{"n_layer": 10, "d_model": 512, "n_head": 8, "n_kv_head": 1, "head_dim": 64, "d_mlp": 1344, "vocab_size": 8192, "activation": "bilinear", "norm": "rmsnorm", "norm_place": "pre", "norm_eps": 1e-05, "positions": "rope", "rope_base": 1340.0, "rope_fraction": 0.5, "qk_norm": true, "attn_scale": 0.0875, "bias": "none", "tie_embeddings": true, "parallel_block": false, "extras": ["local attention windows", "gated attention", "learned residual scales"], "init": "trunc", "init_std_qkv": 0.0142, "init_std_o": 0.0, "init_std_up": 0.0142, "init_std_down": 0.0, "optimizer": "muon_variant", "lr": 0.00194, "beta1": 0.93, "weight_decay": 0.085, "lr_head": 0.00451, "warmup_steps": 0, "schedule": "wsd", "decay_fraction": 0.735, "decay_shape": "linear", "final_lr_fraction": 0.1, "batch_tokens": 131072, "seq_len": 1024, "doc_mask": true, "z_loss": 1e-05, "train_tokens": 691100000, "steps": 5273, "dataset": "wikipedia_en"}
Each number is 128 + 32 x the weight over its row's rms, rounded and kept within 0 to 255. Layers, rows and columns count from 0. The size above them is the row's rms in percent of the matrix's.

# layer 6 MLP down, 512x1344, rms 0.0902, rows 145-282, columns 288-335
size [ 96  99 102 104  99 103  98  99 100  95 103 101  96 101 101 101 100  99  94 105 100 102  99  98 101  99 100  99 101  99  98  97 100 100 104  97  98 100  99 100  99 101 103 103 105 101  96  95  98 100  98 104  98 100  98 103  96  96 101 103  98 101  99  99 100 103 101 102  98 100 103 101 101 105  98  99 100 103 100  97 100  98  98 101 101 101 101 104  98 101  98 102 100 100  96 100 101  99 102 100  97 107 103  99 101 110 100  96 102  97 102 101 101 100 103  98 100  98  97 103 101  99  99 100  96  98  98  98 102 103  98  97 100 102 103  95  98  99]
[[ 78 123 117 117 151 135 120 142 174  98 160 155 123 154 111  75 139 153  88 126 155 123 108 160 124 108 117  88 187 167  67  94 166 128 110 133 132 166 187 143 128 103  57 106  74 114  83  33]
 [113  89  80 131 151  93 116  71 156 148 144 102 110 105 202  75 160 162 114  99 145 126 118 139 143 170 191 154 172 109 135 177  85 100  91 136 121 102 142 101 117 165 121 118 102 150 105 147]
 [108 102  82 132  53 124  99 112 112  91 148 112 182 141  21 150 130 187 178 126 112 116 158 120  50  64 121 163 118 192 133 182  96  72 133 135  77 112 128  93 143 195  99 160 102 173 118 113]
 [143 142 175 125  90 126 138 134 106 137 117  98 123 134 127 126 151 152 149 141 167 165 144 155 121  64 106 119  92 164 160 103 103 161 162 179 146 160 104 112 147 101 141 143  97 100 133 175]
 [ 92 188  99 145 145 139 123 150 137  75 161 179 123 147 204 139 158 139 147  88 138  92 176 102 104 171 127  63  66 152  95 197 130  48  75  93  88 107 125 129 121  72  85 148 107 142 146 134]
 [128 177 140 121  77 134 173 184 115  82 134 152 113 187 162 143 111  92 159 127 123 109 138 116 144 146 147 152 119 177 125 129 113 124 113 142  57 184 123  68  88 112 106  90 136  82  89  98]
 [126 158 126 120 123  74  93  80  85 166 117 142  91 157 146 112 161  90 121 135 122 132 121 121 126 175 123 107 178  95  86 126 119 157  86 128 120 152 156 153 112 144 114  84  90 117 126 150]
 [168 135 133 163  57  98 123 124 119  94 135 138  95 110 133  99 118 124  72 114  93 168 137 162 150 123 114 104 122 169 109 168 104 129 112 117 101 118 113 153 153 107 146 147 117 103  58 103]
 [146 124  74 144 137  64 158 106 123 138 145 208 128 121 145 174  73 128 146  94  95 105 190 146 155  82 192  65 136 158 178 152 186 176  81  61 129  71  73 140 136 196 129 138 133 112 132 113]
 [152 128 125 134  43 161 110 164 154 131 135  73 162 135 171 146 105  98  83 142 150 125 115 174  99 187 139  61 111 104 144 133 113 108  86 119 148 164 143  76 121 120 201  90  89 104 151 137]
 [169 121 163 115 126 112 143 124 103 102  94 118 132 104 114  90  86 127 155 131 116  66  98 126  49 145 114 133 124 152 168 127 142 151 125  64 100 144 131 107  24  99 180  80 148 113  87 139]
 [147 109 128  93 112 120 173 138 178 106 172  76  74  84 126 138 139 158  99 188 201 200  67 135  97 149 168 103 145 159 127  94 126 162 148 133 193 179 177 169 139 146 154  83 137 134  83 127]
 [117 105 100 113 160 119 121 174 144 180 109 148 141 115 104 128 108 126 151  80 172 128 134  98 145 110  90 146 104 161 153 145  94 107 129 109 155 141 150 155 114 134 127 182 168 148 122 160]
 [139  61 101 179 147 108 123  99 104 120 164 109 110 154 131 114 122 146 115 118 138 132 181 140 104 116 154 112 128 147 122  58 143 150  72 151 162  79  83  64 129  89 112  82 123 111 129 169]
 [125  87 112  98 204 156 132 161 144 172 164 116 123 128 161 108 128 131  96 164 109  69 193  63 159 119 172 108 132 138 152 167 164  99  53 166 190 130 138 112 140 172 173 150 169 106 118 177]
 [156 166 155 146 147 123 131 152 126 116 109 116 133 146 140 174 113  80 144 165 138 122 119  53 128 120 156 112  60 138 166 127 113 157  92 124 155 117 107 120 143 132 145 106 156 115  76  55]
 [157 143 141 134  95  93 121 125 134 145 149 115 170 142 106 197 101 140  97 119 121 143 152 103 154 121 167 120 136 174  55 113 107 109 137 112 106 105 123 126 106 126 156  87 137 164 108 170]
 [ 38 121 131 142 114 128 162 147  92 150 115 135 105 131 148 127 186 153 108 155 124 137 134 187  92  56 104 115  90 154 114 131 110 152 181 137 103 131 121 162 146 154 120 139 113  92 122 123]
 [140 149 134 116  79  90  85 121 110 138 100 151 215 160 129 119 128 140  64  68 128  77  88  88 120 168 161 120 157 135 153 190 139 118 124 183 182 105  88 144 131 112 107 190 112  90 165 114]
 [125 171 185  42  81 157 196  89 119  83 137 109 130  67 162 170 128  74  81 140 128 129 101  73 159 105 112 116 130  91 130 133 149  76  84 105 147 138 124 132 111 114  73 149 115 126  79 121]
 [169 179 131 126  86 143 104  82 130 166 111 144 179  94 133 153  95 146 142 142  75 186 100 140 101 111 138 127 191 152 100  50 120 100 115 157 173 138 109 175 145  49 110 130 101 183  75 152]
 [100  92 149 117 100 139 130 132  84 123 186 119 118 105 194 141 168 138 138 105 117 145 215 121 119  83 138 147 105 158  38 181 137 103 152  69 156  95 185 101 148  79  93 144 123  70 153 159]
 [ 84 108 120 116  51 177 116 174 117  63 164 212 180 110 118 162 112 140 127 126 161 171 100  55 220 106 101  98 123 126  99 132 194 115 142 130 130 124  60 119 116 108 150  92 149 113  67  66]
 [ 91  89 110 115 146 106  62 148 106 144 106 128  97 144 119 118 117  86 159 109 135 147 128 117 141 120 154 118 134 131 171 184 178 120 130 120 113 121 133 152 124 129 124 126 179 124 133 133]
 [172 171  85 114 184 133 191 136 173  91  76 116 158 121 124 100 118 101 168 127 163 119 108 162 138 115 123  80 146 162 120 154 153 122 127 172 146  62  96  75 124 117 160 144 128 142 143 138]
 [115 141 115  70 112 132 109 141 146  90  77 145 122 160 134 165 214 140 198 120 139 153 131  86 171 169 128 126  62 104  82 148 180 148 144 112 137 134 149 140 165  67 145 142 120 103 140 121]
 [130 116  99 147 148 129  79 183 143 126  99 127 136 140 168 115 171 159 160 136  76 122 122 124  60 116 148 189 159 173  95 141 117 133 122 117 142 121 137 152 159 160 126 156 178 119  99 145]
 [ 81 138  44 135 147 116 121 124 110  79  86 127 147 137  83 135  90 112 102 143 162 157 135 101 185 161  92 123 112 115 176  99 120 188 127 110 118  98 121 113  84 164 111 156 185 141 145 165]
 [120 165 136 125 172 109 155 105 123  88 145 108  92 142 154 117 130 107 135 126  87  97 150 138 131 178 118 137 140 123 120 138 139 102  95 132 101 134 127  95 130 142 130 134 122 114  93  97]
 [ 84 136 162  92 133 106 112 155 117 126 152 141 111 155 155 107 130 159 160 163 115 103 136 205 158 130 145 131 138  97  94  83 184 135 187  97 149  90 123 142 105  89 138 146 155 133 129 138]
 [ 94 147 173 120  59 124 188 100 107 174 106 158 105 139 133 129 103  90 134 150  88 171 165 104  93 137 108 140  71 137 153  77 169 164 157 147  84 145 147 171  87 128 132 161 120 121 120 109]
 [ 88 167 115 117 124  77 121 171  60 134 165 124 110 153  67 158  94 132 166 143 126 127 133 139 126 123 127 108 206 135 154 142 158 147 152 134 118 170 105  96 106 138 104 183  97 193  91 136]
 [122 146 155 127 128 123 121 115 116 138 171 154 162 160 152 111 125 231 181 110 125 180  77  81 114 120 139 183  82 144 122 182 145  98 107 121 175 122 117 145 160 118  80 146 117 121 164 101]
 [146 115 102 151 121 111  85 163  54 149 152 107  93 144 160  96 117 114 102 182 132 185 184 117 127 127 168 130 187  67 116  24  91 135 120 144 131 140  87  63 227 168 164 128 133  87 146 152]
 [124 127 159 129 135 140 112  99  70  92 146  96  82 152 132 128 122  96  68 121 104 100  99 152 153 153 117 106 173 126 120 164 111 108 105 120  50 170 182 168 140 127 102 103 139 184 115 153]
 [107 145 104 125 125 115 115 141 183 102 123 124 130  89 137  73 171 145 139 155 127 149 129 121  40 148  84 109 168 154 175 113  87 130 127 123 165 203 146 126 125 105  50 154 157 145 121 123]
 [178 105 146 125 150 106 101  80 148 133 190 116 163 110  99  71  90 107  84 120 184 127 179 132 153 144 123 158 141 145 198 112  96 157 171 130 143 160 136  83 139  94  94 109 145 109 186 121]
 [133 139  61 105 100 112  72 115 163 136 145 145 114 134 137  91 105 171 129 108 117 102 143 161 135 152 119 147 156 127 131  48 115 116 124 173 115  49 123 131 154 134 148 148 165 118 146 126]
 [118 145 240  67 147 148 144 160  94 155 144 110  66 111 135 141 204 102  66 132 120 137 131 138 129 120  44 149 130 133 182  84 175 151 132 102 134 143 139 154  50 103 126 122 113 144 123 127]
 [ 63 110 116 159 110 128 102 153 158 157 126 196 119  35 145 117  76 133 125 137 116 174  88 121  81  95 133 105 123 129 139 178 179 122 166  99 127 139  87 165 176 123 124 150 107  85 155 133]
 [153 178 103 171 158 139 148  88 168  95 197 183 116 134 165 103 136 154 119 172 106 164  82 133 102 135 101 120 144 157 141 124 158 187 177 147 116 156 116 131  69  88 108 104 103  95  69 126]
 [160 139 151 159 146 179  60  83 101 164 144 110 146 136 131 138  71 129  97 146 104  96  96 147 128 163 125 135 132 113 113 131 147 122 158 110 122  95 169 202 115 145 130 118 133 125 119  99]
 [129 129 110 120  79 144 133 147 155 181 117 101  62 109 148 147 104 120  84 129 105 138 144  66 149 140 101 126 131 156 112 118 119 169  97  96 164  96 130 113  86 156 104 131 165  79 122 164]
 [ 78 145 188 171  91 118 139 133 117 143 150 171 136 127 138 173 128 142  96 132 110 129 108 150 146 149  94  97 151 159 129 193 111  65 132 155  97 148 170 146 160 112 164  61 138 156 128  91]
 [114 145 164 139  84  91 145 158 163 111 130 192  78 123 197  83 102 121  98 124 136 147 160 168 108 125  81 215 154 150 175 164 131 117 117 176 125 106 158 134 148 142  78 121 130 107 118  99]
 [ 95 113 135 113 152 106 158 135 108 113 114  85  93 108 103  99 151 142 162 155 134  78 145  89 200 147 151 144  94 178 153 166 112 134 136 123 134 167  80 130  86 129 163 154 117 100 128 142]
 [148 124 109 101 182 160 104 115 118  93 148  84 173 189  88 151  83 152  83 183 151 186  90  69 125 120 148 135 150 154 198 162 146 133 189  86 106  86  34  83 131  97 108 192  98 177 144 160]
 [176 145  88  88 223 104 128 106 111 138 213 136 148  93 129  76 113 124  97 158 118 142 108 123 119  94  96 168 163 153 111  93 116 152 169 176 144 154 108  51  69 129 114 128 126 119  95 146]
 [123 126 226 149 135 113 126 136 109 145  62 133  77 137 131 142 140 119  83 168 161 136 128 103 184 130 114 161 193 115 125 186 186  95  97 134 102 153 101 160 146 160 171 195 128 164 116 150]
 [130 116  88 159 163 119 179 118  97  76 184 134 154  94 171 114 152 123 127 137 128 115 143  92 133  95 103 124 141 111 143 146  80 171 173 152 117 120 136 129 160 166  90 166 106 142  88 128]
 [152 159 141 122 161 134 139 125 102 172 135  80 156 112 132  97  85 129 139  94 139 125 118  85 115 132 168 126 146 125 125 130 192 123 190 156 132 130 145 127  92 112 201 146 113 101 125  95]
 [118 124 157 127 190 127 111 146 131  90 192 137 155 136 146 144 175 132  75  70 133 106 158 112 169 115 148 128 152  90 127 141 118 192 112 124 134  62 183 125  97 128 142  78 105 133 145  92]
 [142  80 138  92  83  96 126  80  84  70 111 117 105 140 140 178 128  69 121 123  90 161 127 131  97 125 122 171  67 163 153  81 131 117  77 119 201 109 109  87 147  64 125 129 129 118  45  78]
 [169  94 102 169 188 141 156 149 132 113 112 159 135 147 136 138 101 155 126 143  75 124 127 112 117 132 100 106 174 113  97 179 129 186 104 105 131 158 147 105 111 143 147 140 110 173 136 177]
 [ 82 122 117  96 129 150 156 147  91 145 139 120 122  84 184 121 132 156 164 125  72 142 144 119  96 127 105 168 145 110 142 187  43 104 144  78  76 133 129  93 178 153 143 140  91 144 141 127]
 [168 158 160 130  99 133 119 118 128 116 157 155 171 115 132 168  84 137 136  88  66 138 109 107 157  95 156 114 138 145 129 118 170  80 138 108 141 147  96 116 156 147 141 172 118  60 125 204]
 [119 102 179 115 180 127  94 161 165  98 150 141 138 136 154 108 135 133  97 174 138  82 149  97 223 113 107 108 121 112  99 163 101  65 117  42 104 110 138  66 126 125  76 136 152 160 114 155]
 [189 130 131 137 111 156  74 119 131 144 110 105  99 129 138   2 188 103 159  98 171 118  93 188  74 149 110  46 105 185 131 109 102 137 147 153 192 142 147 137 192 114  60 177 135 146  91 111]
 [111 138 142 141  44 146 147 130 138 133 122  73 143 100 142 152 202  98 188  98 118 121 197 115 119  64 145 153 150  90 117 116 150 117 154 100 113 112 165 103  92 183  66 117  75 150 169 156]
 [142 121 107 133 149 158 162 151 150 129 134 137 105 152 101 152 111 106 113 151 114 126 164  74  91 146 165  94 158 101 107 121 148 121 156  73 209 121 163 117 158  97 120  84 130 153 126 184]
 [ 91 165 167 128 161 166  89 131 135 175 119  80 109  89  86 145 195 161 128 125 137 104 104 125 182 182 167 153 113  84  90 174 139 136 161 108  91  85 110 132 146 146 145  86 150 135 134 118]
 [157 105 110 117 130 133 164 151 167  77 160 193 101 121 104 138  78 131 112  99  96 128 163 115 147  95 156 128  96 110 101 162 125 144 130 130 137 142  67 147 137  94 139 139 145 153  84 125]
 [118 125 143 183 140 103 121 128 130  86 151 127 164 144 125  82 120 153 107  77 197 127 120 142  89 108 152 121 158  46 118 157 117 162 160 136 161 107 113  54  95 129 113 105 120  96 192  69]
 [ 90  86 150 124 130 134 149 201 132 153 108 168 149  78 158 111 127 104 161 111 156 199 210  88 147 150  86 104 121  95 122 160 137 137 142 164 153  56 221 150 125 132 110 143 100 100 168 166]
 [140 133 154  91 134 174 124 147 108 162  93 122 160 109 156 127 101 111  84 168 147 163 106 150 142 167 108 108 126 123 148 167 112 135 130 103  88  74 119 124 151 120 104 146  92 188 120 158]
 [160 172 150 123 114 154  71 161 163 141 109 106 116 112 227 149 151 142 104 127 165 144 110 123 101 132 172 162 154 142 101 105 111 142 143 154  90  54 181  99 133 129 103 123 159 151 136 177]
 [148 153  88 166 119 179 141 130 118  87 128 101 116 115 124 155 131 123 126 142 180 134 166 118 123 115 117 161 187 107 157 149 114 135 167 141  80 156  86  96 143 136 158 153 132  30 114  78]
 [150  91 176 135 140 133 103 119 129 130 124 114 141 145 135 104 132 207  72 153 102 113  19 140  96 149 139 156 129 126 109 160 106 168 124 114 134 132 108 155 142 141 143 144 169 131 136 174]
 [113 144 114 111 117 138 181  79 104  90 140 161 134 124 109  81 139 156  87 165 139 127 155  87 127 132 126 102  66 144 126 162 149 126  48 137 169 104  96 135 157 126 144 159  85  99 175 203]
 [185  96 108 157  96 123 112 167 136 102  73 157  87 184  82 144  89 151 101  78 158  99 156  83 154  78 121 139  93 125 125 206 176 130 141 155 137 126 187 101  95  98 126 112 172 121 138 126]
 [160  96 120 137 131 144 126 130 133 144  87 167 163 122 124 101  95 129 181 128 111  73  58  75  93 134  63 149 138 134  87 137 127 103 137 189  78 105 127 118  89 159 117 135 128 133 110 158]
 [146  91 124 131  77  98 165 162  72 126 136 146 142  86 160  79 199 148 101 103  26 120 125 114 144 135 192 135  98 143 103 120 157 143 119 139 118 124 126 158 153 132  92 143 126 103 125 145]
 [122 132 110  80 144 120  99 124 117 112 152 121 102 106 153  81 128 147 171 178 131 126 105  76 103 125 179 172 157 151 115 144 190 113  50  58 130 110 158 153 143  43 114 169 140 172 150 170]
 [103  76 147 141 102  67 126 137 178 124 136 113 160 123 112 182 140 119 152 187 161 150 136 133 128 164 152  98  99 139 139 124 139 159 111 136  75 144 161 164 115 142  95 150 204  77 178  94]
 [179 124 110 114 159 110 137 135 108 145 159 194 103 158 120 168 163 119 133 139 117 162 110 105 134 131 157 116 178 109 155 163 131 122  89  96 127 143 162 109 116 153 132 127 137 101 107 184]
 [ 99 133 181 169  64 156 128 154 144 138 143  82 118 123 165 139 151 102 157 213 127 106  96 127  70  90 152 200 146 106 167 170  88  33 127 185 210  99 142  42 151 103 114 132 176  94 111 137]
 [120 146 160 112 131  77 112 154  36 130 107 110 122 194 114 138 130 132 126 119 157 108 136 163  92  86 152 141 144  79 125 143 167  99  73 147 170  72 155 128  96 112  67 104 137 116  90 102]
 [120 135 102 177  87 155  79  93 199 136  91  92 161 155  53 146 143 121 115 142 119 141 195 133  98 171 144 147  75 147 202 221 118 124 100 105  62 126 162  99 143 124 114  80 176  86 156  82]
 [ 79 144  97 157 134 111 125 114 159 144  81 100 176 128 114 180 161 144 134 153 114 100 128 131  82  97 153 166 126 134 101 131 131  98  89 172 156  34 113 200 124 105 138 131 135 133 164 142]
 [149  81 172 136  98 121 163 181 153 123 184  87 142 131 172 128 162 136  99 108 201  97 100  99 155 205 101 117 168 138 129  86 113 130 145 119 103 112 109 157  60 164 122 121 125 148 102  99]
 [124 145 113 119 104 151 145 142  84 126  90 148 136 186 165 167 122 115 159 183 142 152 140  76 172 160 173 128  68 115 114 139  83 213 144  97 100  66 133 146 103 148 109 138 116 174  84 170]
 [129  82 122 106 116 171 135 129 124  27 120  75 120 139 121 110 111  95 121 132 116 151 168 133  96 112  88  81 116  69  94  81 111  69  92 137 115 141 130 102 104  53 137 102 127  85 141 107]
 [111 118  86 109 138  91 149 119 106 113 120  84  87 118 145 145 122 137 182 144 110  64 189 118 105 118 127 110 191 143 122 160 143 146 126 176 165 107  91  68  85 110  99 208 120 128 103 147]
 [132 141 130 116 112 155 127  84 105 126 100 159 128 110 122 113 101 124  89  96 157 158 109 126 131 168 104 127 107  80  88 136  82  96 154 102 168 129 111  83 128  78 179  98 195 155 101 155]
 [197 136 176 110 125 140 121 119 154  72 152 169 122 126 161 142  76 142 155 132 174 109 168 169 136 115 203 145  82 120 156 125 176 160  88  97 118 108  68 122 175 160  83 135 117 147  85 113]
 [179 162  85 151 153 161 160 143 126 121 173 105 126 145 133 104 140 120 130  93 162 172 106  85 119  99 119 103 109 237 118 163 161 186 195  84 105 139 185 101 132 158 147 173  56  94 172  68]
 [102  70  53 153 127 148 141 132 107 165 120 156  91 144 117 126  59  69 120 123 101 121 109 133 129 169 139 136  83  76  96 139 164 138 191 140 127 118 109 133 122 169 154 164  74 100 145 126]
 [ 93 142 118 137 179 122  87 175 178  89  80 113 105 141  94  82 112  60  94 139 113 131 197  82 130 115  63  76 124 103 139 153 128 149 157 108 141 141  78 169  47 158 125 178 166 135  94 146]
 [124 112 130  76 196 109  91  95 131 105 136 109 149 144 117  89 109 151 176 133 138 176 120 176 182  93 111 142  76 114 183 129 139  89 114 100  91 154 117 163 128 118  99 178 133 153 133 150]
 [132 146 158 105  96 105  89 178 123  65 132 117 122 109 110 146 100  85 169  90  61 146 137 112 174 105 146 106 112 126 167 131 202 134 185 138 183 113 178 139 198 109 128 159 103  82 123 148]
 [113  91 168 156 132  89 198 181 222 121 129  85  97  93 131 173 157 166 137 186 123 143 134 148 141 105 106 117 188 177 130 130 119  95 103 134 126 148 156 154 164 167 103 175 186  95 115  97]
 [111 114 155 110 160 128 158 130 119 129  95 186  91 107 165 139  86 165  80 151 160 141 163 119 153 120 108 132  95 161  89  70 141 133 117  85  90 135 110 133 168 130 117 135 208  90 139 103]
 [217 122 167 141 131  78 133  92  77 116 100 119 185 108 170 156 140 117 134 151 140 133 102 123 123 119  98 133 106 128  91 117 151 121 176 106 111 134 111 125 119 127 155 106 153 110 115 135]
 [129 158 125  69 161 154 213 121 139 148  85  98 142 138 152 143 105 172 137 164 132  99 154 135  67 140 138  92 131  89 142 155 140 151 138 159 121 147 170 123 131 147 155 126 155  12 147 156]
 [166 120 162 116 119 104 147 122  89 182 126 149 180 172 168 100 121 163  65 151 124 116 138  98  97 163 141 169 134  94 139  84 172  98 138 159 122 118 141 140 122 150 106  86 165 177  70 116]
 [142 131  94 140 139 165  91 157  64 123 141 129 110 139 154  77 183 166 147 114 123 136 137 132 179 100 139 112 168 103  72 174 165 172  73 112 135 128 122 151 144 143 143 166 111 138 127 140]
 [118 102 164 183 129 132 118 135  62 106  96 163 206 189 187 163 123  82 154 131  96 163 104 153 104 133  98  67  86 117 149 166 131 101 150 139 161 126  73 166  77 101 180 110 102 138 137 143]
 [ 72 151 119 114 181 125 108 187  63  98  81 156 115 152 102 138 143 145 141 154  95 161  86 107  98  98 151 157 147  96 132 121 161 135 104  89 114  79 141 111  98  81 161 145  84 147  87 122]
 [ 94 211  88 122 151 112 130 140 146 171 143 118 168 128 128  80 140  93 123 127 162 160 135  85 155 166 110  97 127  84 144 125 166 168 118 121  87 162 140 116 145 103 119  84 125 143  96 128]
 [163 115 142 163 127 136  68 114 145 109 135 154 109  38 202 132 139 106  79  78 153 141 140 164 144 101 131 121  80  85 152 141 124  70 203  98 123 170 157 164 124 107 122 148 187 127 160 190]
 [107 154 216  79 106 119 156  82 121 116 106  95 129 146 171 143 110 157 140 147 134 149  67 179 132 121 149 190 142 146 147 129 120 167 104  84 128 149 135 170 163 137 141  96 150 145 190 170]
 [196 103 174 182 178 156 192 148 149 136 104 145 145 124 121  97 109 102 107 131  71 164  80 128 125 127 125  81  79 148  90 137 132  78 115  97 182 126 141 156 110 151  99 154 163 142 161 107]
 [ 94 170  72 150 179  88  91 114  86 136  37 160 138 166  75  84 145 129  95 138 139 127 118 162 113 209  97  88 130 166 109 194 160 122 134 162 112 122 152  89  94 148 129 135 126 102 144 153]
 [102 188 159 122 120 129 126 115 146 112  77  82 112 111 146 113 122 138  76 143 126 178 117 107 140 128 162 174 201  64 135 133 141  94  67 162 118 117 184  66 142  92 138  82 120 146 157 114]
 [119 181 151 163 124 129  76 142 148 132 110 184 101 149 144 156 129 103  99 149 192  88  74 148 160 199 121 159 151 129 135 119 131 160 165  83  89 170 155 154 127  84 147  89  52  95  82 149]
 [154 141  58 172 125 115 149 168 141 100 124  88 150 149 137 177 118  81 208 144  98 192 180 101 187 139 141  88 140 148 136 170 103  88 147 145 153  84 154 106 120  80 135 144 100 138 163 166]
 [105 116 115 114  89 115 114  71 136  95 140 109 139 163  76  99 177 231 116 147  92 126 141 182 116 209 105 108 113 158 111 189 167 131 111  73 152  79 122 169 149 197 144 116 149  81 141 142]
 [ 99 180 143 103 210 161 130 145 131 111 113 143 118 106 198 145 162 112 127  78 112 165  94 152 101 168  98 111 131 142 133 122 120 120  31 152 180 124 100 158 125 166 186 152 144 128 158 103]
 [171 154 125 155 146 115 100 116 101 144 142 110  80 101 127 113 116  79 121 146 106 139 137 102 104 190 161 105 171 107 189  98 155  67 168 178 131 116  75 130 109 138 123 156 186 139 111 143]
 [148 167  89 147 140 156 194 111  97 104  97 178  98 131 113 105 119 179 124 121  86 176 141 161 119 184  93 119 136 177 100 114 117 118 145 174 132 123 160 154  85 169 116 153 118 136 104 100]
 [111  86 131 153 157  90 109 133  97 124 116 123 144  99 117  42 116  54 118 172 127 135 123 178 158 129 136 118 134 120  99  67  92 121  91 100 173 173 116 120 112 150 212 139 153  81 125 169]
 [171  84 129 140 148 214 124  97 184  93  88 159 112 117 153 148 124 125  97 110 104 116 164 125  82  88 156 123  88  74 190 159 175 181 117  81 152 165 143 140 116 159 149 124 137 126  86 196]
 [107 120 153 128 155  71 137  91  82 109 121 121 163  86 118 131 123 179  88 160 131 110 155 112 141 140 166 125  85 132 118 126  70 132 142 156  62  95 140 175 110 152 136  93 154  86  81 174]
 [119  87 138  95 117 156 179 122 137 125 134 124 129 127 123  75 207 103 183 148 109  96 148  98  82 106 145 154 110 136 194 197 123 140 159 125 131 121 160 170 162 118  62 116 141 109 113 167]
 [115 184 129 122  81 139  64  77  94 148 103 136 178 175 114 136  96 154 120 110 135 135 187 161 129  73 166 131 114 110  97 120 101 157 134  83 133  88 129 107  93 150 112 161  96  89 141 133]
 [120 179 105 193 114 118 109 163 140 106 133 142  96 129  98 109 117 152 169 153 110 170 138 116  92 149 139 146 138 162 149 122 123 165 151 119 119  73 165 105 172 148  99  80 102 136 130 107]
 [109 116  54 133 157 110  93 159 147 138 163 103 108  62 115 108 147  98 147 101 122 153 116  83 118 139 171  85 125  84 173  88 170  64 109  55  86 150 131 148 120  94 107  87 112 116 179 185]
 [150 158 129 106 132 145 131 123 132 109 107 171 100  87 124 105 172 139 140 193 205 125 116 167  89 118 129 144 157 127 129 109 147 118 188 123 152 159 186 161 137 144 112  91 135 128  60 116]
 [160  98 170 165 126 106 142  88 149 157 131 137 191 110  93  94 102 107 146 107 173  65 208 136 135 133  89 146  98 105  89 193  75 116 101 146 109 130 116 114 144 137 145 133 145  94 164 160]
 [126  83  26 111 133 145  73 184  85 109 158 126  59  96 196 130 114 170  96 161  90 165 127 154 115 178 103 134 152 102  67 116 140 166 147 108 149 144 108  98 102 115 110 123 117 154 108 115]
 [117 147 116 147 169  82  88 184 145 136  97  61  99 125 175 119 210 144 123 159 164 167 153 119 123 141 128 102 161 116 102  72  98 101 113 133 143  89 127 102 173 123 102  95 112 159  64 127]
 [110 156 127  88 151 114 120 158 152 111  88 107  72 130  84 199 132  86 173 114 194 110 174 181 119 143 126 121 127 118 130  84 160  80 159 113 124 161  82  59 130 121 161 121 112  90 180 133]
 [130 170 128 172 110 148 103 129 169 121 130 135 156 146 125  96 192 150 108 132 160  71  91  83 218  71 143 142 106 136 185 149 155 148 150  92 165 138  44 108 171 119 145 138  93 132 175 112]
 [111 103 106 102 108 179 169 155 105 115 133 190 160 163 143 157 156 107 135 101 170 192 123  85  69  70 138  81 146 178 130  55 124 147 158 156 144 132 114 101 106  85 190 113 118 140 141 125]
 [125 174  88  93  69 110 107 179 118 179 101  96 115 147  73 178 156 117 160 148 116 180 174 113 145 240 168 110 116 144 206 177 176 113 128 119 122 141  87 146  33 129   5  86 112  81  56 121]
 [152 159 105  91 144 118 148  77 137 115  87 107  75 105 165 159  93 133 139  76 125 145 105 144  60 108 104 132 163  94 146  98 169 141 135 119 167 142 144  79 125 179  97 108 147 117 127 139]
 [104 160  63 128 207 154  89 134 147 116  94 111  96  98 129  80 158 135 107  67  89 139 114  87 172 113 111 138 178 123  94 153 182 172 170 121 155  88 118 181 150 102 118  99 137 164 125 115]
 [187 122 102  85 105 171 176 113 181 132 113 148 117 149 120 112 160 167 127 137  85 113 191 149 131 138 156 188 144 126 135 129 153 124 162 128 154 129  73 145 203 171 120  96 125 118 122 111]
 [ 75 163 127 132  51 155 211  89 129 133 106 120 134 149 100 186 129 155 143  60 150  70 128 141 184 107  57 147 145 156 155  89 118 103 139 147 114 107  95 200 124 101 110 109 119 107 118 120]
 [ 98 136  77 137 175  86 134 126 151 127  85 196 152 159 110  64 119  95 164 148 164 150 126 105 100 150 112 114 137 147 123 148 131 141 135 102 143  88 156 165 151 129 133 124  66  98  84 144]
 [110 181 184 124 141 139 117  78  85 129  98 102 152 100 186 137 174 143  67 147 184  72  91  92  58 116 101 183 119  50 161 121 134 166 150 163 150  57 141 161 156  98 114 145 117  95 165 141]
 [160  87  81 112 138 105 100 149  90 123  97 142 146 112 160 140 161 218 120 133 104 119  96 163 127  97  90 141 189 113 194 207 131 148 149 149 143  89 115 150 136  65 207  56 143 106  95 176]
 [128 122 145 112 136 117 156  90 116  99 114 135  78 158 153 159 129 127 186 107 146 153 151 182  97  58 126 135 128 137  82 107 172 201 106 114 162 154  91 167 182 124 144 140  60 146 117 117]
 [153 159 103 121 104 171 121 172 110 153 191 100  60 100 123  93 135 131 180 110 136  64 148 142  83 128 146 144  99 161 161 108 149 142 102  89 132 135 137 171 107 124 101 149  91 123 142 125]
 [136 158 136 159  81 122  67 121 178 151 217 129 168 155 168 142 153 140 130 180  97 146 143 147 111 121 115 114 106 152 118 166 114  55  74 147  78 216  99 110 105  92 121 103 139 116 123 100]
 [175 188 159 143  97 137 121 124 152 142 133 146  92 151 171  51 104 148 137 159  87 140 186 134 139 138 151 104 133 176 143 101 180 117 136 113  98 111 132 127 122 127 166 139  99 155 130  78]
 [133 100  94 142 154 133 127 139 103 104  63 147 156 180 108 127 143  93 135 158 123 125  78 181 149  95 156 135 118 157 200 118  90  94 153  83 134  76 154 135 134 139 141 147 118 137  96  81]
 [119 131 141 111  90  87 179 158 150  80 139 184  98 126 152 159 126 115 159 127  86 103 116 132 170 114 139 146 186  78  95 156  86  89 115  87 167 115 145  97 107 169 204 107 111  93 101 132]]